config.toml
n_layer = 12
d_model = 320
n_head = 10
n_kv_head = 10
head_dim = 32
d_mlp = 2560
vocab_size = 8192
activation = "relu"
norm = "layernorm"
norm_place = "pre"
norm_eps = 1e-06
positions = "learned"
qk_norm = false
attn_scale = 0.177
bias = "all"
tie_embeddings = true
parallel_block = false
init = "uniform"
init_std_qkv = 0.0259
init_std_o = 0.00528
init_std_up = 0.0259
init_std_down = 0.00528
optimizer = "muon"
lr = 0.00826
lr_mult_qkv = 0.7
lr_mult_o = 3.0
beta1 = 0.95
lr_head = 0.00396
warmup_steps = 200
schedule = "wsd"
decay_fraction = 0.67
decay_shape = "linear"
final_lr_fraction = 0.1
batch_tokens = 65536
seq_len = 2048
doc_mask = true
train_tokens = 565900000
steps = 8635
dataset = "wikipedia_en"
Each number is 500 + 40 x the weight over its row's rms, rounded and kept within 0 to 999. Layers, rows and columns count from 0. Numbers have three digits each. The size before them is the row's rms in percent of the matrix's.

# down: layer 3 MLP down (transposed), 2560x320, rms 0.0524, rows 1239-1276, columns 0-79
# up: layer 3 MLP up, 2560x320, rms 0.162, rows 1240-1277, columns 0-79
down1239 090:457490469500484531463542566521496487453539507512535453523426439502517533477482451554464510547555431465450470483542518541517516408481465498501476508581393459493539512555557517514508466544482554466518459547439507559579509467515493459524497508
up1240 121:537448488538434493510413462495540439502452533544510528479502483465548478469546476473469470497407456522576589489497497491482494539468467528530578547505560472531521495397499519506463465479516457538529521479502495434468531498470531458501479503
down1240 109:535521495436505470427495503467501445581489449465525460531416499486535479500515525438473491484509500507507550481491484495486553468440506528483451493552521534516472495412590513527548579476494490467548480537465547547449469522506520513527585448
up1241 130:507509521533464508493510510435461501512515555473420501483474489452533509536509603494473460505550483493446535516561533519489470460466578522416526400483479536467469547536485487472537497455455495451475513508529464538508450485500510563437512473
down1241 148:509496547529527505505514503446456566479504569499530580514522511462482488526562528485452542549495441457504493502486512474545481490509509502480471412511486521442524515500459502497537482469475484435493394502525420512535469509512450554413559523
up1242 115:439439464483434526460471527513507470447557558518536455520551489530521548460515522473505526524470534489546488456534525465504518504516441559443538528442531527520528494429488534453516516513466508532482579570435556457543495534513525426494565619
down1242 111:461442532502458563518460536536529531566501503390530451485497523476447423502546506457461508509490523514546464445535513499513527516555514455548438501437530553514511548403446458449563486531514476518450469468499505466505471512499449457524503493
up1243 085:470483533529448525555481459494489476512522490506478499468497485533478455456512482484504583500529533510473518467496486518497458501519512568496455492434499543490481475514506527474489562558449511531488571528548517532587519493485523469495430545
down1243 085:469503504487505566446472556504452494475525475459468535498500525485445518481527511519483542546556484467464501483479488475487441503517509513453518481521495530515516512482524378545514471501518450583541551460454506458463563447474448546521420588
up1244 080:544513549458586498536507510558538497578511559560535500512517462476445496495480575520531510511543522421561474512429589535538494541503523486478418553481500487511497497514495502457472543480444480463551571440422452499470502495543507573466504472
down1244 070:421487471518524458493513540480498529409508495556524474548478501542476541500431573539508473513514540508487535459508499398540545517591479492503486464430455477502519433471511507471478453471470541478457453545563432489452470551605452491555508505
up1245 120:476543539514502541534408522556481474585445578502506512517534530413461518516466452505496508468511506520477477503514561493483444462482515484525520513520450519552475516557547447522447544487562512514551548543509516548506503469523485426566405490
down1245 119:465439492495528487465523500471495536487527507476418457515539544485437617493432458456412481468516561456438446488561552470417454452533559540490368510449516528504511493493508459455473475529529512506482490536510517527509492515567522471486475489
up1246 069:480476596482483466484476541544537502517521596560532471487516447566449493446517421495494459510552526511440448484392471513483519499456515505515406508395466552536523449562517535390510441480507553535499538516604519504505496481487569516496538536
down1246 051:523501498548543501451495469498407451570503502475461486506515434501488415517543464533529573485534521533555451495505514459511456460496440472606454485499458547464492506449461444506529494556412554545479506596506515491533525430570476485472454419
up1247 083:469495537502470482474511506522566423525558488530364534467534516431533515429500479474473515547508486497538559488475439494495503510562518520475535413432525540512489517494483482618448441471498512497459517530504470505510487460451478492487483512
down1247 082:517519548517513473517482539555532560493517516487487445513468540425471548515520506436516552459473488525459573534546533574507460545526477477474531532474508561551472476520578515541431472471438471513376491524520443624547438498523483472556466473
up1248 071:522497487516466504452555506526596466556537547515463501533462499492481512500476483477457570473532511555516500474609500514605512475451489473458536553453540530479522486519476505508535483576464481474436511477444466593436503511558432487508454474
down1248 066:536526497545473444488537468429471543524522510493542497610483483447476567490479504508433505568552548474543435424442512425520558526494490499442457485417509555464467500509530466471484522477444456398505536515427518465538472545480528488476494494
up1249 130:468386496517476534458542566530461524442473501484392530525494498474473548458493531487483481499469519471529428605477541505572459572519541417518539460542469501454468502475477502488537432556451504522445527530546517449571479448520503473535506527
down1249 131:490495489539503556486489516486544398495444466507445552535482528490521473475525451468486472468516376491425515543495485438502532521482468486503562447485472555473546463498471522547544415539500457548500566553538568456500504536471517514443550570
up1250 081:534497498454473448522576559454440526487472564469436438524469470478523450487511471536510524502536627545474572462478496551553446470484527472458456513456491521580537436446453524483501528533518521517455450517558539500448567561575487507490533456
down1250 082:527538446511433474489546503526463539434444508529513516549442380497504499544480488465500545501496456566502447521488458483537503537405557452527495596460500505447559501487441501505490510538431484513505521525537514532605581490522505498486509486
up1251 075:456484462436496525515438578491432514489533463559408525454537491504579518452489592508525522505451508448493470471467467515463535495470453523477510540551428520515503473495515515519490504508494498485486539506553400570630496472481425512491498455
down1251 077:491516495528533517468546475520528459522507501413527498503471474554387483511474524515431564466477482556485529506513558484441498457515519420435493492573548555461505555465491510508474560464471461538476493441419482471507496463502486516485586445
up1252 094:566497469476510562468560522540414447508487484483546492481523548491497524503534487555529539433532547505536508499573467489502512533479501504517554457529425475554539462485498534439467553498508581496475518462508564514615466487499552474482493474
down1252 082:459495443587399470457500515498470532562512484492487516495473495531513498492562528513510487558513461483475585516416577515448467556485545497469565485508449580429484493521452496440493539568470485480543506535520411519506617466472452531475509534
up1253 077:473511455576483536502457544430474482529468546432495527503565529475564569505527550473556498518497484457472531509536504480440549543493540469469438523494479506539515483455453520382605462545537551537503469516458546510508523498474532506535582474
down1253 082:483446487538480502476487500474481566543561537462591551555541538508508536495502471563492543530529532395583495481513527415516527444486555525444474557545441578489523467518522520456476532460567481511461486507430476534416539483527427467568510550
up1254 061:456491458483464501531510489442465539546416456514551511568502520539546507438498458447476522532437537501525508546540520623531526502488496483572490442522520491486472411450506527533537499540484511574551461462418473498486552507494485444525564470
down1254 045:545542432427509538505466523485436509481446492482519542512504510478551465512488418529500578550544494509570549447505488580559445516522444516484502493505495450483472463556475490488560515483515580540528588549568509532482466517465494487442447519
up1255 094:481510495488555525513471487543460482497440473452532566443543468487487491509475454449507468515470561460519499516491473531506446496503468437521530511529446449477540534506478493571504529491429443553481535501429518513457453479565577480405490556
down1255 100:445472533457514449510466534474452494460492489464496521499502510464472521560531501496480523457513519509477515482500455518573549512559468511490446433517524511507496482534496524550543505493554522482403519517438487536452510545500539485536437512
up1256 103:564436493477523476453496460488516494459579507441518412443433484507549542476519476539498614445459551509501498452506425493525493487507521540527515467515553499492512478496477512479496530474533482578452536492517491513553522423533542471501518474
down1256 119:458534542461523483489529605525469509555472523535466575585575514497470447501572492474553497523473536532511492467513493522486491557516544483460554579527418486506485505437505546508513543507485478467478474446485465499461508553458506538477455495
up1257 082:477533483466482511520544554510476463440556531523476486545556561450507444490537454441450527503452455477534489476509533458481557548583587468481457493518467493413461459459509472465508459425480468496564539542488607480461556513462536504526482484
down1257 085:454518484565470524514543494476481524544531487490534474456476512494533542513498471419459500494475542456491522469483490474537549451522517505495488552566464502472529501465490425435517472486471529502518509499484422471536568484526577550530521569
up1258 069:537492497452577475522480471485471550557474552510488480496494437565554497554478486529496470474536456516502569474514544530537629501447557492490567492471576502472513406519574467411522499460509598537495426480567499445432504511471509588546479538
down1258 071:499489477475489447531472487512478575514567503476496447533513441445547484503402445539514504526426492489486495493396500466474453577496452461581468478550449485533543508460466475461569498439601438455509456519477460555507523457536495516477502453
up1259 061:443532469489507446467437530476538489480563565473596476462539452510558525499469466562556479418466495544528460513544477531503539473390551507466528460502499558456480545478556531506499453536552376479513517495524410489478467482507494476534519603
down1259 059:539459499470465472420472506483510510534538490498508476511465505504493541517448459515579557517480544529561446469549565477495554523423488460540491440487496517447485467505509481480492506511485503549553503541508473477523485486485466497544465532
up1260 094:498503500516491566509502500487537478504504486483444492554587494492501498564472555439494555488504532550505488519521529452482540542531532516484482492462478531573493495493475496567531460470459497464551536429488521555543440387488436494561503481
down1260 091:484473499526443448504523487506526512484588521540538497535541460474479489505502478514534503578451417473469490478437469550534459536497474524508511518452432527472475497529455527554540434538527509554489446489498546533492498400607432581544511492
up1261 090:506574531451551446509493456466544460531549445463617479462558472506537478503480512494491487397499479445512508535516473537521517537436483449460555512484547461507434585487517525576485540494487510485471506432447544566472460530467470433510473570
down1261 084:497448533538510394482474536504545508480530444470544526515483515494533481441509552502454538499562557497489496478497513542558476527476507497449464552503457520504489497508505492501508562580520568477533417473453554559496566489538468492563538502
up1262 098:578479506497527518459476513494491528543443526411521493428465485518534545492586414414439518485538486444377458443451393533492531477478433452502538533493498469472526536436475506518554491555575522481514550519583545438453467487482500547536510489
down1262 104:490513444475468498449511580442545517532480518503522460430456475514475559527523540515472468537486509561519479481476506452426512448502501485570476468514520529496579440528521459560397507528562525547517533540508487565461505499504431483526527490
up1263 059:512432512517472507477489592527550445482505535475567508512519522570520549512464475456477552533563430485427461588590493528470468501498446512604497512535503521543468488484500529497502515503515537544481480548504545489535441366456526461513466549
down1263 042:526448493491390481475539526499453474456502514469538511503513550454501543536590428447488537532539509465439513479501510516441432423488434518461431473481471463484521489473503475473549523474510526558504431501454543540513519515472478532485440438
up1264 118:504455538532515520465476466546499516472464474441479445488554485518541445567425531507428532488543557541566592535405490433437484502502580526504570512563504495483457471494503511454428498446527482512567510501440524510496450482426481541470482507
down1264 115:489506465500528516491419519537452440506491509527543530457529532530553445472491534497461468470480505525478446523506503507438529462530543561545465468478498462437507534465509451537570553536563518469479526469559539547597516491467484478583465526
up1265 112:523453543534448537449492513444547523496495433460510460512430471458499478505434547460460559464504517498490516449488528455487521483494554513562583527475460602526527453555426527512546464491469436554477543413623456581523468558504504457528496452
down1265 105:522507499509423426501546562475474452460475505507575505562510462425455534511575479482493571455537418514483539438490431479490500428506526474461535491548468537476521481595492470500448506553445528549576534456498546520593527502473454485455607501
up1266 097:542517526523522498434529487534521504458474459459496456503460475581454425455517503445560506520488513505529539553537504505508550414513505528486443521576532505468496489413536522573503551537531439422540544465525451544478536442517465539485458517
down1266 105:512496558503477508563463461567564518434488491442508437537441442484525436501459486516480519537517467447482513485516527475528522522507490484478461472534505576513506545449509436519488512454482461451521515495527435432545495458486540505437530450
up1267 104:558485582467487541507582498577511437506489474494540493473521500440474547507469506485474565484451475540490545405523498512506497508499576499518474505446537418474522579475505529534419499552540539468530522490450558540534540504509505522485532408
down1267 098:523478514428517506502474543510526483413524506516425451458575500546438537483491483508466527530495477453500509472527515446480548495482548551589528536482483467512520605533514564575518506560527568522489440537481520556526503530483446515460540501
up1268 096:550442508503480572482439513514485547526507550498527532476564540474495423498433490558538491505521515500507507559515532524551489556494565457531431505482601464496481543525492539494559453480502504492488481576544610442495488468515491476480437510
down1268 091:537463503473495513497455511513430525543606518437462456445464463477466569448554542533451494560441566505526470511481552543517534383468520518513488445517545465509491478539489541529513434517535467534527589524522546509514462489477451470517555483
up1269 080:479538540469419513438522525564525513516528544516591528493471495525454565433527510542529439444538498500477523500391418507472487510516511476574522472528562507539446436473523511485447519445509546515483452468503491497501482522526509498526491551
down1269 088:489536517475516471516527499492431501600495501493492498425496515513530525499478442462528542510503599540513509513507510522461516432451472571449462536492511487505464511519465441507442521473543512577588497478604463459578505527455506483551585470
up1270 074:540465448534484564517522437418478482532493424470458529523532477492445511556454420514467499444467503520528531564500549529522478521457477441519479472524495487482483502523482490551459530550541558522552507503470481479558489473532482504501483537
down1270 074:490578526495460514481519482496494510495554433446504503504494541474482523426472458521493472483499484482537460475404453510574516482507506449531484487619425520503444416605526516492536514502530477544575509555507423530511506581473524475551505544
up1271 090:448497482515552533504495480525522527491502556465554507495534539423555523526453570500468522461495506522503506484471447532445486490545521519501510475520511437472452466475525541498467545535400549448608591399530502497432531494438430528467493446
down1271 100:464425512540586566568509610520499494516539465438511578498512503480570491421433500445477514514468516494533486485508515481484502466539542621511527485485516431442442464515500539507511518568469565480562543412475528493528529493462487519464498439
up1272 098:435513489509489485417528487588525490469544550470447508558470526521549479560536489472426495511520526502485465505451491492525478494502594536485493505483488552536451485512542430470496450523500493463444485471544527485518481470534512434461488552
down1272 098:492520456533469527474492541546513498481482463516477531599545547534418522459497468455442500513471474424481506511495502509562497477475585510491436575465423575476543450472489529481478477482480490472547494540457494468482486472471539430493450546
up1273 102:514515521557549444596519462479520480514504448519485508478483410592465480492510453500451467476450561502518498475570532496544453523501482507436572492533546531560542475521515524526444448510539470466458428486509453410562488481406453421494484498
down1273 108:496604477571525488512522496454530488514467396470582508454491545555451430456514550478443480513455529523524427432481504522562452525467523508448433491521508545552525512504474438524527528534517540471501442547525475466550470532432469514508549490
up1274 125:469550493474559487528484558495539514486546485482434477474465490515551527520519486490494545505467472532541504517397443502543493425423478551502485505541492523486521473522470525470516401500514524523482509569510505462445511451538478512490522608
down1274 120:457476550504479495457467493435541548510570520496571508496467552544527543471512497427448590519526575490473509544500508533484463483580488470574480454486522463524439441424524481535516452554523557562504538402508541467537554508504477510570481477
up1275 114:414462461506494496523501404500465514532475495562504465436501532453564532527446455477495464510405546464480517524553537533445473472574492414468524468537560520507561440484515541514533470504527520520476528529487523508471453423498517414447528505
down1275 119:566501530500455510493476524515481537540429503443588456474452553485623577524510509554540563486458513514479470519505498441569470458463484493475473479506496519484532423536514440496556528534500462571551527493534470463523534462504480448492547527
up1276 148:579517539503459497445556506555441548491405555511509505480492482505497421592466502575567530462505489479586511495481499493591499521500464541505456517540458550517548455580502493493549499477482502489441510527461514461496472497433446452550477462
down1276 167:492465498512405578542512551498495438463524541478501544451565423512476470530497443482467550521503512494534428540468552545486528515499561490500462469549542449548483531509466480524548489514500557523488452501478468499530487558487470518595535492
up1277 115:529468551557502511487463497587478463554514468491449534472499521484523578543450514574479520515495492522443447503460503448478491583519442494465466511459531508568539547478525494467548449450475526467417501506510521495428453486505581473508514450